{
  "num_hidden_layers": 15,
  "hidden_size": 96,
  "num_attention_heads": 3,
  "num_key_value_heads": 3,
  "head_dim": 32,
  "intermediate_size": 128,
  "vocab_size": 2048,
  "hidden_act": "swiglu",
  "norm": "rmsnorm",
  "norm_place": "pre",
  "norm_eps": 1e-05,
  "positions": "rope",
  "rope_theta": 5070.0,
  "rope_fraction": 1.0,
  "qk_norm": false,
  "attn_scale": 0.177,
  "bias": "none",
  "tie_word_embeddings": false,
  "parallel_block": false,
  "extras": ["capped logits"],
  "init": "normal",
  "init_std_qkv": 0.0687,
  "init_std_o": 0.0,
  "init_std_up": 0.0687,
  "init_std_down": 0.0,
  "optimizer": "soap_variant",
  "learning_rate": 0.00487,
  "beta1": 0.95,
  "beta2": 0.95,
  "weight_decay": 0.0,
  "lr_head": 0.0054,
  "max_grad_norm": 1.0,
  "warmup_steps": 200,
  "schedule": "wsd",
  "decay_fraction": 0.581,
  "decay_shape": "cos",
  "final_lr_fraction": 0.05,
  "batch_tokens": [8192, 16384, 24576],
  "max_seq_len": 128,
  "doc_mask": true,
  "train_tokens": 92540000,
  "max_steps": 5986,
  "dataset": "wikipedia_en"
}
Each number is 128 + 24 x the weight over its row's rms, rounded and kept within 0 to 255. Layers, rows and columns count from 0. Numbers have three digits each. The size before them is the row's rms in percent of the matrix's.

# layer 12 attention query, 96x96, rms 0.346, rows 37-63, columns 0-95
077:157127166117154143083131114093155121144155107129124134138141145078140129103123076118115142073124134146170126114098107139136156153085141137104096142143106121141161100125110129113169133103148136106104149116115109099128116134160114151126111104100127182096100164196091096118101115140137130118
078:101093132161149159171165168137088137157117171132120079114118122145141091094148156122116118118127108131100087100160141114125125148128077126158157101119122149090145149155134117150109147117118112109131143120119086135126109091109078100160126119109159120096131164158089129139109099098101128119
124:091120142170098141148121138152152128150128111107101084158088139141141126112116132101162160144074138161085102142120106078097134150145114134128140120118112102102127098121128129105108166128159151116074153137106096146109159138151102111163090141093156135129131104144113130167170084139124111122
122:178123122112086183137091172134120106128126182119136122097125121136065146146176139134137123121116112130135137123094171122147142120155099133082103127127122110107083125144117136119129085144107134137121114146167177142097124108154150148094144131126118092157125128139092074103134105136113146111
118:096100138125125156124112147151171155088136114121108125112180101106118106116146150132064150114091093113145124128055145129152124138098115115103114140177117106136128119136144129129110122099154137115136142124082104146092138114092153129146193117135123092116129151165129141124140110086115090122
122:128149097130118109104115146162119136152158145134115147112154124099156112176117148164099125136107128142081150124149135188107147175117164150100123152145171131122103127161123135136082162114158144100152115100138129151122143161120137145116113160140090149093093133109165129112118068163107136144
131:114108145124154153121112106086100094115137123125106134102126106169111108157141143135120173129125118142127085129115160147121148132146175150137117097142062103097137167123116124170133129126108172105133092149123146128140172088094114174147103138110143094169153174151133128102099101146114130134
130:063117097146107161118131101108151154097062173110119138146132120138133122112167099123118114133115122134148124124141146125091109138112132138117113129129170146163121140107075098107141120126131101123142143148124112101148121130150112117149133121137082093137116167130157090057105145081132088153
127:136131119133173146144135155134170153146148160116205158106137145129130131129167081135154165178166128155131101104144135106138121087129150162107147158144096127111132101159108100093125081148104147148122119114142117131146136110143121113147080169115111119123123157124145132154095110125139158162
129:178129120102142100106150157121107131134105152162143123141092155125143110140194118152160140110101125102165069139117155152100126120146124105113077148160115111169134101147141189153135142110126089167146132108096146142111113113138136091123133128131128162162117188116142111130125133138136137129
114:090111116154134187104120133120148090142132122136172138129120093130122134139118137086126153137119103121132187098132177158097136146123105094110109133113139155139145111132202117147138124155128119142158135146136153161146138178108109137074137114129114147159147176095145147144132130087159140128
056:108119136121106154184119134137120142122160102181118163150143101136176133120158109087145147172137104133087133115169168127114124111156093131146134159157146097109116180151131093124112138125095102146126142113117127099090165098113154126165114188154123133103113139130150132092125140135140121140
051:114121099115150131133095146128107136123122138119149133116131133151146155160125149122107117145123139142157132116125098135156119086089126131118101149140151102167127105123104132141049144083097125191149125098130176125157117090137146103113134182117105160080141179132129108108120155113127173147
058:123098122131166173163149146118140152115118181121106131162096121150110102128074140107135140142149138114148079118149120148100114119141128128117144155133164106165113133123117143101115133103125117126090084142110104104128097072143105103145171125141117152142110107149127126135132180192089094115
057:132127114083144087118111124104155119131147110187154168122161110122142159134131163128139110163113148109148134151130113115123141125145101147136123103122114125123115117158066085157162096112109126118155133147159164120154135177110150168112154100155129102115169154123162152148127125168145183112
070:128134107087096129117123121121135149163148143116128137146091095101144132134104115124210119161133084125116124096181142190130163132094122180090092132118130126137140149147142131134150111129133105120127114133096120151116111115140118144081118136139161131125100078149132089125157127157112080138
074:128123164110147089138108129134137129107126089139099149138117134132122164105133126116117076097122122155152176188112137147163134100142106115151121130113139168126093121122148070123158109151084110125140147178151152113146143158109144153144153124157083075103141159138109132130114138107172150126
099:121146125145127093144112113127185107128181070101116142138117110151171122128096108120110148112110155159178142142094111174153129142127115065106118121124151142133112136131104112134128152105093125135144137153118100122134126162113097115118115177171108086151145117142122122166117132154175162132
103:129139125154144125162188147146128129168135133137131117140149077109140114114125117093078144085141136110113112108184160142146109107118081121122165112124151125105121149121139139136124100147125140110151140132108106140147129120115065119142130140142183071100144120170108118161069125149113148135
115:133144156132124161104167103109089128126166094138104102130164142100126151155132109114147116148142120187085099192152146128112163139106118165147154136120131114145140120109154167111143114128203127123107114150132146104126122124137104171111136149127120141143113143126131123082143106148114074166
137:146100120124117137075140115103120160132171121154122101131145142158128136137131105129142074131090162109083141121125090114106147115104152148144123112100115114094146108157133125098128101093138138145115141104097155195158125202079107116121121133165146108126165124110107117135135162127112099141
126:113133121150143131149167094128118127120139133123116071130117091121119121144085152137158099127127130120106133162099132160197120109124130122154094196155142118121135130131106163113115115105124106139185139102128165090133146129135122125131137172129158056127137134100119160157140125134142150173
137:104127142148086138137096140126133146134052142120107130141117103088124127142119133177131136118104096106145105123142091118111123119157139102134116153126163108086115110131132101170095090116100155119126156119142145134139174127184123103150100128121152163160086147094090162090130126127157131099
133:181118109128148123164154109084133182151102163117079099133150124153173114114109136114116116146138132095129152097124154133115118090141157112163113151103069073123125135133112077155137143125156106079128130138114133131127098111144141111143181137141117151155142125136124139127155115118112171115
129:132142129116148065075133137123158110133129151113098108130092139102164150133138124099109151146111126118118126105148128105167155142119142117120150160126152137100116114061156095129130123085155137100089152106112133133122112154151167144155161160124135095121124188143130116118074089131132167130
130:110127124150105113160097131099129132114136184116163130130102146100148131125125163135114136118128160115125152126134131156132156110130167124139151108149103150130095185137143162111097133154082146148088161162142128121114093162131143124104120114194107080137129172129163095139119162179136123114
120:102115127132144179105125111153117139094154126113094163144113104107144148154108086128174125127107145154149124089176137111109142126168112124127130168122080107152093164169154172132129158144133146122100162134140088107142104144095157096119143160133118163099149137124114115131117080132097137111
# layer 12 attention key, 96x96, rms 0.362, rows 37-63, columns 0-95
064:119112097102160112111130126121125122114147115123103157126125109131146105138106174136108144083152093144161146107131124128120157100145134077116167138056119135105145134131109106102164093131102149140115153110112130130114114103166079135125103148114145120119135151172092150128088153139091199137
085:114121176145142110156138114133169129140107106163143132115139137160118135075118136115106103157110147120089154151159077093093157129179157157128156107142141102155146132135139178140077142112101122140123104117165134099167144094126121120163121119126138144115097125129074128116131113112148082127
096:149111091130098149159112135143123112096114137168152145160063129146137114131104080144120106167147127086123132166129144119134072097099132153151098148175125133077094105107141139121163127105177110122097096114103127096133158160111165137136123118130125122112126118128138098139100090123144141138
118:135103115153114129113174143143100130164083131127094152164079101108109118129108141148142112127161114116136135088100126119092122127130162118133142183127128116140150140184125131111127137120101146120075092096166081077160099103151125168137111091133150133134110166125110136150098133110137145125
123:150159109110141127151113134116116126163088091097122147150176100100135132119137122103128121097154143154169097145103161127107112123098124149099156131164124143153140108173137138148127183137154151105155169162145135141136120129092080171098143158104108090132144156136137115168131121100147087123
132:109128154094114115138106110067120122117124150134153155112140121087144125152141126139151147161097144138143092081121117153083158138115157174080089113192129135126106143133130148130127129092132144108116072143139162117118186114134141123116115131103145139097138142113100129107153103139143166169
130:117172175115108115132116092086116114134170104139097107150092121149101140165143108104124109109128126154122109093129144128169132129113136150140123127109108157099131143101106122069071163104108148148139146141121150103124160123058155131121153107155130112172157141135118090131138140124147084133
126:146159061126134144111147141109115092117148173126078136118140150154148121101138115122137117167106119142150136127135121135114104079144136137110066128134122089128116119128126110116138140116095101113110138100087162110119090141133128146108142170180143099113098151106102074089135091112129097142
118:149106174195098166127124100099142170140092123163203143135131107122106134121156117143131098131132103161147136112140154104120108132116095113140123137108114107109068134103154130137154130116121144160100121073122147147094116121117144135141172134157099131143132133101122148118151131074138121117
129:142122105152127135114120113119107147137093125152074126116098136140115089133153140136135117145126185065099080146113125137151111144116125124110133093159108135154138100128103166148085132107138155162106093130108167159074121120113128096163096168112128169151108148144163134139116110142138159106
125:145131074107119153086117112136137075107115136105226123080089123134147119134149123146105110142152143134134106136119168108118121120135091087120115144117131162152152091115089134144129138088116138146094110134133142127125107135137143124095136136118125112148116122169155085132114172087145110145
055:125120094108108118119122078104143092159097112076139109094133122106116143143142068142151164137116149149124179094140123140141127120117109127166126111149125152186135111118151100167099127065092141121109147170157138095127148128122157149148118137103123146139090102114111152140133091127100129132
061:147129146111154135052133127141162109132153175107129140131154105140136121160107125143094141140134144169157127171134144155107187171140144174157144134109126104151129121120125123118137148126136155099109152146119122186113123151140164145131148086122146187130088125154121125109099142151091136118
068:125145121131130147133129108117141092126097111136149078159122124113111142144136105124153137160103120053138092135121121122138110128132095168170116089160142119110073155125143138121156135125110144099146107092124118104133122124121159108102203142114117099138126130110181124092169150119115100085
060:152125113116171123082095161132146137119117133158130195134127090105120123144129113141146126075142113139150124128143130179119157186150179154095108176142128153134125102152093104133119132114133122114139171143130135171128140151152112127117101131122080182110108126116133128125102116165138113101
075:090108110132138113137108135068101103172088133130128095130091094115104084114116143138196132107142128115149134096122103151126092158112122154092111127136125110155121151134111112119145079134102133115157149095131169159099105166129122127147141133115092146157078127161150099126130123101106122154
069:124166130108128127127133109070124118146159184122095148123121112118170089118132077189117150117130076140133163149112126129117143141150123095141140132144155136101165163100115130094115130135153142109116159107118147169095082160153095100117135122126130148133123111112080118142098149152157156131
097:111131164116117109129123158123141125199121099120103162109109130106127142098140124103087112098147141139142154141154105123084153169173136136135150121091123131162122129158104148131136108159118118144132124100122146157132110153161097098119099119145136165171063115175090145128145167134123097148
122:178146132097115144105139109150122111148140154175124152117117112128144075167124122149144124123126109106138118163161116121151129089135148126106160138166181125098134114101136106109118115095147173109091163124124147116103081127120075118098118128162143148093154144092105122192131102123133139122
125:185142157131122168147108194129122093148109105076103115126126149103118154142141076136105116158118154153151109175084141128127119123122175130103149111136116105142119147103118135164183117108110116131093139097130116113110097129125119102156124102115120123138162117145145120137161133110141082089
133:147085110111081167128095150125132137153159107147127159141144113177111120145170125118119135142143168124105163133146088154112182139111149128126097152126125138124130132145104106123123136154152143084122147110156159138073136126119118106179128136102142128145146144121071125131116122135093055113
127:132096125109185154140133116148142149140129128124097154115124126132126153137094139088144091181129143129160140137088129183159130141105101102096124108116114133125141134121156165096130126107126105123132079156134170066113086127087115127158156142107129070128131099116110142126131148081140144144
131:083133153112155108117125184104135112113089141128084128135139107093135132128136129172116171137102147138175092130169112114142123100156099123099150082111131132158109138152131150119106124131147152139121122115137117153091160134141136075119166114123082129154101177119153124106113166082122104145
126:163068125129113111165104172151125145122127058139116115098137124129151096154131135134154143103097131101109096136128155112094101131100127170168069117129126132118129132129140113160089113137106139123131080108124151154125113163122159136093138093092104111129124091116101126110160136124088108148
120:127116112158173158111143133116131111135094138116142142122142134120127153124161137097154113200159152135111118102165120101181152128125169172139123150114146118081116110134117115131118107143071142126175135120138155182125123151122103112116148095108094144109142160072145110103149105137101130144
118:157111137167126089146094146152085075101105153104174102160127136143127099130101123141127174147108180121129104135107110114159092085156152107129128111117115103136141153103141137074121127119094169159154119137104102103120118131099132177137111116106128097144106147113119151144124103145094120112
125:171111154129085149114083133148119104146096180117071134124110127132110153135152175134144149117090109157147150088112144098117149107120114132101112143115099129085090099113137106145127126132155108186127121153112124155122166151151150130101095175098100112117142092139123146134113119141145117095
# layer 12 attention value, 96x96, rms 0.43, rows 32-38, columns 0-95
106:128139103117096147162120126118162123106124151104121103129102091151142112096151106161117162142134107145088116109163147136141097110131135107119127153151135162164061101171118138126096108155149070115156094181102123150117115153096102133127103108150142113142152131112094139074121122139117154105
102:117130137136151108132130139170143145117134169167145141158121171153148117148138095130118103069109135125118095125158174127113143092135130167122114128142121171150143112136144150083156152129151155135119112139172122104101122138126178166113140103184120158094155115190115095115116136139123138100
104:160144122131111112117097110099131125120133145094141096173131136124136136154126135118110098119123131113090138142168130123162126172161111127076117100138114109162105075120128143109131135218095154084105130153136179094134129159129102115124162144111112151149105096153128089135127133150143122135
104:136167072141178112116124145135122117166145116109133164155150132157122148137133120114177143160154115150138105111141125178130104109140116108084128183085171159100124120118127130154115123154152116092118103117132112122136113151097117117113103125135142127133136071132138129096159130168145143062
102:150133116148138133114133084094094132162108117189128148161130121174133120122108111120067120159112130102157138122105155125131143130119130121114144103107119138155128134147112151155080122164145155133151144102105114128098158212105159144102102119126131074142153134099152104098114146101115136142
109:103134127135129101105132160158138126150142168166132128160113152136167134164122142112137130114186130132127102155125112118132121101174168097109132137174132154146110141111159123142159130124119148086157105130108174129144126111144112115132108164153118131207138126144116096160113186120081141148
111:176137141125099106112143077144127092161146154159143133129134141092131115101086116139110130134169118133076099169095120124097169160136116149124140124129091168071109119166103136120133171097118083103170119127117119101154121115156141127152125148165117133142104115121117125119129086118148139158
# layer 12 attention output (transposed), 96x96, rms 0.411, rows 32-38, columns 0-95
111:106101097138107157052146135119109110086084099095103106157138109143136103154091145123127109186091107129138150172141148117127102115161133097125152104098095149112133092129104120106111170144110149099123114116178114108134147173091121142141126142132147142125155136155115150142143137115138116132
109:117119145133131130139100086121151113133129119147107152131129110155098138123108153130147162092153134143153127126160144110142095168154116135154087167089095107105114106086115117159121124137090094101147085132113121164165174115129125090130138132116123095139170135105095181148103112105178140161
114:148119139145162149163163131155138095132109147114112178128136191076140112119162145148111141125129112126103132141117124152152129167138145090168186111110148123137079141137119104151112161156139109096113119138155091092184153161099112114139131127122114106096139127123116130100103166105122143115
114:123111140157101134138096177109105147134148116135098119118149101140154097184113160120156093121136117125093107077098164141093142124129094145131109116123121127162130146096124141124099161128165119160100091142144096133121143185163134124140161150136154172089170125118158141140104148113149152141
110:125079102137094116116096118160127143122126113123141103099120160139125084108146189157135091101093102119116129134137132133108136115108117118134077161119113090128129134154135124149143134129114113144108173145159125118146143096120043102150118142085131183132139132137150135124125158083126084125
115:121117165120103181118164148111105140138175151168089126131137122100136131127113147166154121126089178134145160108150107102149127166119092157125162137050159154111106125141112114130135125100095143141092134143132125141101153109135113116085115096130157115126179137118138103137144138121161125150
117:156163151136086080116107082121127174095152140100073133146174116113114131084110159113112138129128097167140141147169135136130127129158101121145172136140111139142125146107177096121161145127128169140118104112116118125095131113128100099103137102101111137141087111091157106105136124100132155113